Each number is 128 + 24 x the weight over its row's rms, rounded and kept within 0 to 255. Layers, rows and columns count from 0. Numbers have three digits each. The size before them is the row's rms in percent of the matrix's.

# layer 3 MLP down, 160x640, rms 0.101, rows 135-159, columns 384-511
095:166115133140107117138131105097149142147166112087070115135107141169153094104134154145152104110112126147125166080118070123100129143075095155127128114180124126127153180222158131161107146144163134144112093139117140108127145207107126134112138081145160133111157141142132115118198130109135147133105094080159121132178127125173079119108147133081142156114126114158100123111103132171090091151148
091:118090111161106115127081157132162121069087122179144080136119163169148141160116118121113137137107129116150131130138182108099109141115135087090118152151110164127112108133178143133089129113180152139069159158159129120149128136198134125153164141129148148112162127089084126089155132136114153126093123138094140161118156134124136131102121118115154125171121150126129138118135091116119143112118
097:101154135126133143101127134097090144108139165097137130095116084119116130098121131124132117100123132107144170116128078149114153146141128093127138099115094195154103096111103136126133172135103147139123143117146153128088107143112149124103148079133100138087100129118092128080124119130169069079107147141090122117146106104142112136103133124088073096127125120161133157091096115143120126134133
094:101167110165172109146110082097130150181151135109101103133114139075111149148146128111126112127140120149130130152096136102154120121172113174168117131147152146063132133098112109130128142139123137136096063148118124101129118151164112120125153137117120142100083092141170116144115140130077129133101105131168160131105102074099094133116148127151148139166135124157131116144116167113121160140132
096:122142098074140101111111152132162113128122100084109102107120121132119097132129150110135133157145158113158141146166122141145090087154125116118109075132093115125110132137078141103135112142154127107129175116138090159170165128113103134125124160100108118140123159128129143113098126139096134164137130143140089101105104152156130151126134156140152129140123123136150186100122110111164135132129
090:105116147100142134128138143099143091132139080144116113112128098102140124150172142114180091156123126120102147054129121090112150129146107160113112121132124116108128136065142118091152099097129132108085149117111173115109115159143127144133113129110130093129104148117139103117092118146123111117141125124142126130128091096095123155123106074143164131103124102132168122097118130122124090126112
095:125108131172129203097102103120078139140139102088158110142134161140114073131145112134090157122159125153094174145092125171129162118133135132125119188147146113125105166180145161121154107167104130155128117155137097102101137124161216119135135136109151112131125143140149096143138131106194106181127152127103141130092094155108131075175151152135114146140125124148156119143115141143106084129154
097:094122127161153150123135084079149123131097109144213086119089118150110107151122117069099089144073122119127165177163134097109163140137135146124120137139093060124110137127115085124153124134148120148114165161149145150176123161162153133131115143110122095177110139092168118120122126131114107086136113149140118110106118119104147142148113114099149134119138085129138160115107099128133133119141
119:140118145189090141123096181118141162115142086142098118116157111155131105128125110158144141188165112108117133144176137128125170089135148155128085104116111159119091104129113118093153090134177145146121167145088172111117147162124141141166132112143137149122141092150098100147106131107092144155135204155129123152132156123115170101166136154129109157131107123097136149137094121117102167126143
131:146125102123084127099120128086133141132098115152117114100172132187139152105113141114126170127113186119153127101158113150133116093116180135090124120124127111126166135115129114113122135122147105146121131159121156138222168160126134127183126142090182111130158158131178103110098100135179103115121130091145090153126102198163134150113110115100173145136116110128126129147112110146103108118119
095:126135149080151082105132081121106178164122150082152101159135092108130118114087110124099134108151165144138111152115144151113145110128150068125133163129140100134150101155127192156127120091131102132124130119114113104162138086104139137132161157143148138098145125095161101141111143132122127106153152133139135113129047169145107140131133146114124110117124166153111122128182109091117148115126
116:108125126105154093123122121122100152128151105102119117170088134133173159104097127098104099131170118161115167112103098133117123087119102108169143140103152112156089140120170157107133116139090149134113146115159164151126144128144106131081173131137089112144129122086129104155105154096128112115145145113155145101146098118129141114153118135133138123139154125115147120153117158129151124112120
100:098133180174129124157125110099100125094101102092161165138122115153149119135127144140159168135126106134140128112138125122125120130105169137130115126110137094136121120162121167100166123150109104129139156122151098114110118132099116131116062105133119120076123098151128135152130127132126136135103161148119137158135151098152129107113153111141115145176155139091087095145116156120100134131148
093:109157137155122110113125066131117134147137142112164140155135152163127135139136129131119165108136137162103178080125134141132138132123091089125123124135140148143140131085146120112151148123115118131112106100098116082151085145116126109125170115144145159186113135128169109143137154125118085161134188153142159135156134150128113117108128184090154087128119181116137084160133148116063086117126
103:124129139139138178179079132068135133158120126160106084128113110135152126136153141141141139130131094179149131173161123147132110121118099081157095096172156098182144147095098139139094104113153164119132099130150133137153113120140111150108146138098114119113113115143130101152131144141137107138110116099136128131082103153141174134098112150141178128137134136081130133145091188115128127119136
167:148150155112160131156125123128122131103107143124109147176111161153140153124117139124160116082178147170154138131126140125119121145120088162181160116154169102137107119165170135116126121121082125150124116123144144128131160130114131116115112141141109137131083106148110126166100177112116127109128085108174118118132135133129107131113134142132116126124173135137103159158138171147111125109133
090:123146108072132189096195154133156157088080155117099156133166124144147113139103128104083168148059156110121175131153128179109107125112123118093140152151142124156127137122148111152136143142154119132141113148106086153156112113122100129122139114136168133155176118131129181112172120119117132134132119191098100095134102190101130156120144125167124115126096128141107128117137096093146121141130
093:121128129130101108148114126134139099144179150123146133150155138143100164088170153157150127128119154092174160086188099132124160065105140140137105127150136091130132143135159158143116111086150129100106145114137107082153155149160149100137130088080151099101123132091099100135119123123183176085119106150134123115122075096135147135099134128173132132132148126139116149107134107138123117128116
093:111129134138147103143105130087097143125152181186129129125082127129134123160112118184136132152116122114159187147124122128138133116178131125132132136135143158118087173114092118141148149130131130093138153144111125140142093113142093171093145167154101097118132108124136155109125134104068111130119144128122169161172147126145151122123110125144113113159112089165118136087155121125140118130117
088:159153128119156135159043156119127135153111131128160124134116150140136134133102140112145126124115085133167086197140151165098156113115133135133151160145129126162162142074131164147137154127120155121176137125110136115122119100133115146122146155083111114114117122083117103123120129133134119166093143154111153083113103154140169098132121104162113134167157090136136124146103105054108135094149
101:162144112038104123102112144158138149130112157128178105103130159130061111119155163137131127154135129108101134129075044155123144123099133146104117103131114137119149117129131094163094153119167141137091118117121161188100165128150100120168125112095150186105122166103115142118174112106143117154119115128106124144151127142119166132151101097123147130135114141106159157125130105144136159148137
108:132133105112102115083144104114181150143114158130127148093133145125110159159167143117089126144083115084123117119128128081132111146131140120095102151153092090107136117148136130099140140150101131136129148151118127131140152116151087122114096132131140176135137124151120146109151071164149143120121139110125116135158150108127142152159135127118102125120091096142094163116141078125121151140143
093:139131125138168109130127099133152117080135066131102106136103165106106138120175105160098152139152134117142115107197107102111121123156102120138102135126128091116165124158129130147109134163135131153139141117110124160117131105165131157143164077101113120141111145131072141159076124111064137120132116074154161144132111109143157143136156160116185141074129113092131155128141141181145105118130
101:107164120082154092128145122142165124131138170115125119158145105127110104110121148140082134109135107149103126097128120185108080107138098127161103110116144090096101128096145123126111091124119092112121157115118096118115152101107118090125134114147087121119131157120155138145109151105150119114097100117116102150138081143113115123128105163079154115056177131141103098137107153061160131138120
096:137152135124110157164128113107147161166127131099099095149092150143112156112095140089127160127139105131131094128128152148122117130116119141123132146140136173192139128070171145174105142093103130083130096134111198114119167149125165130087127153178093125146121123155127130140125152132167132148166140113150126124140099141177167077132133102157152128189134100133131104137098141150169126132115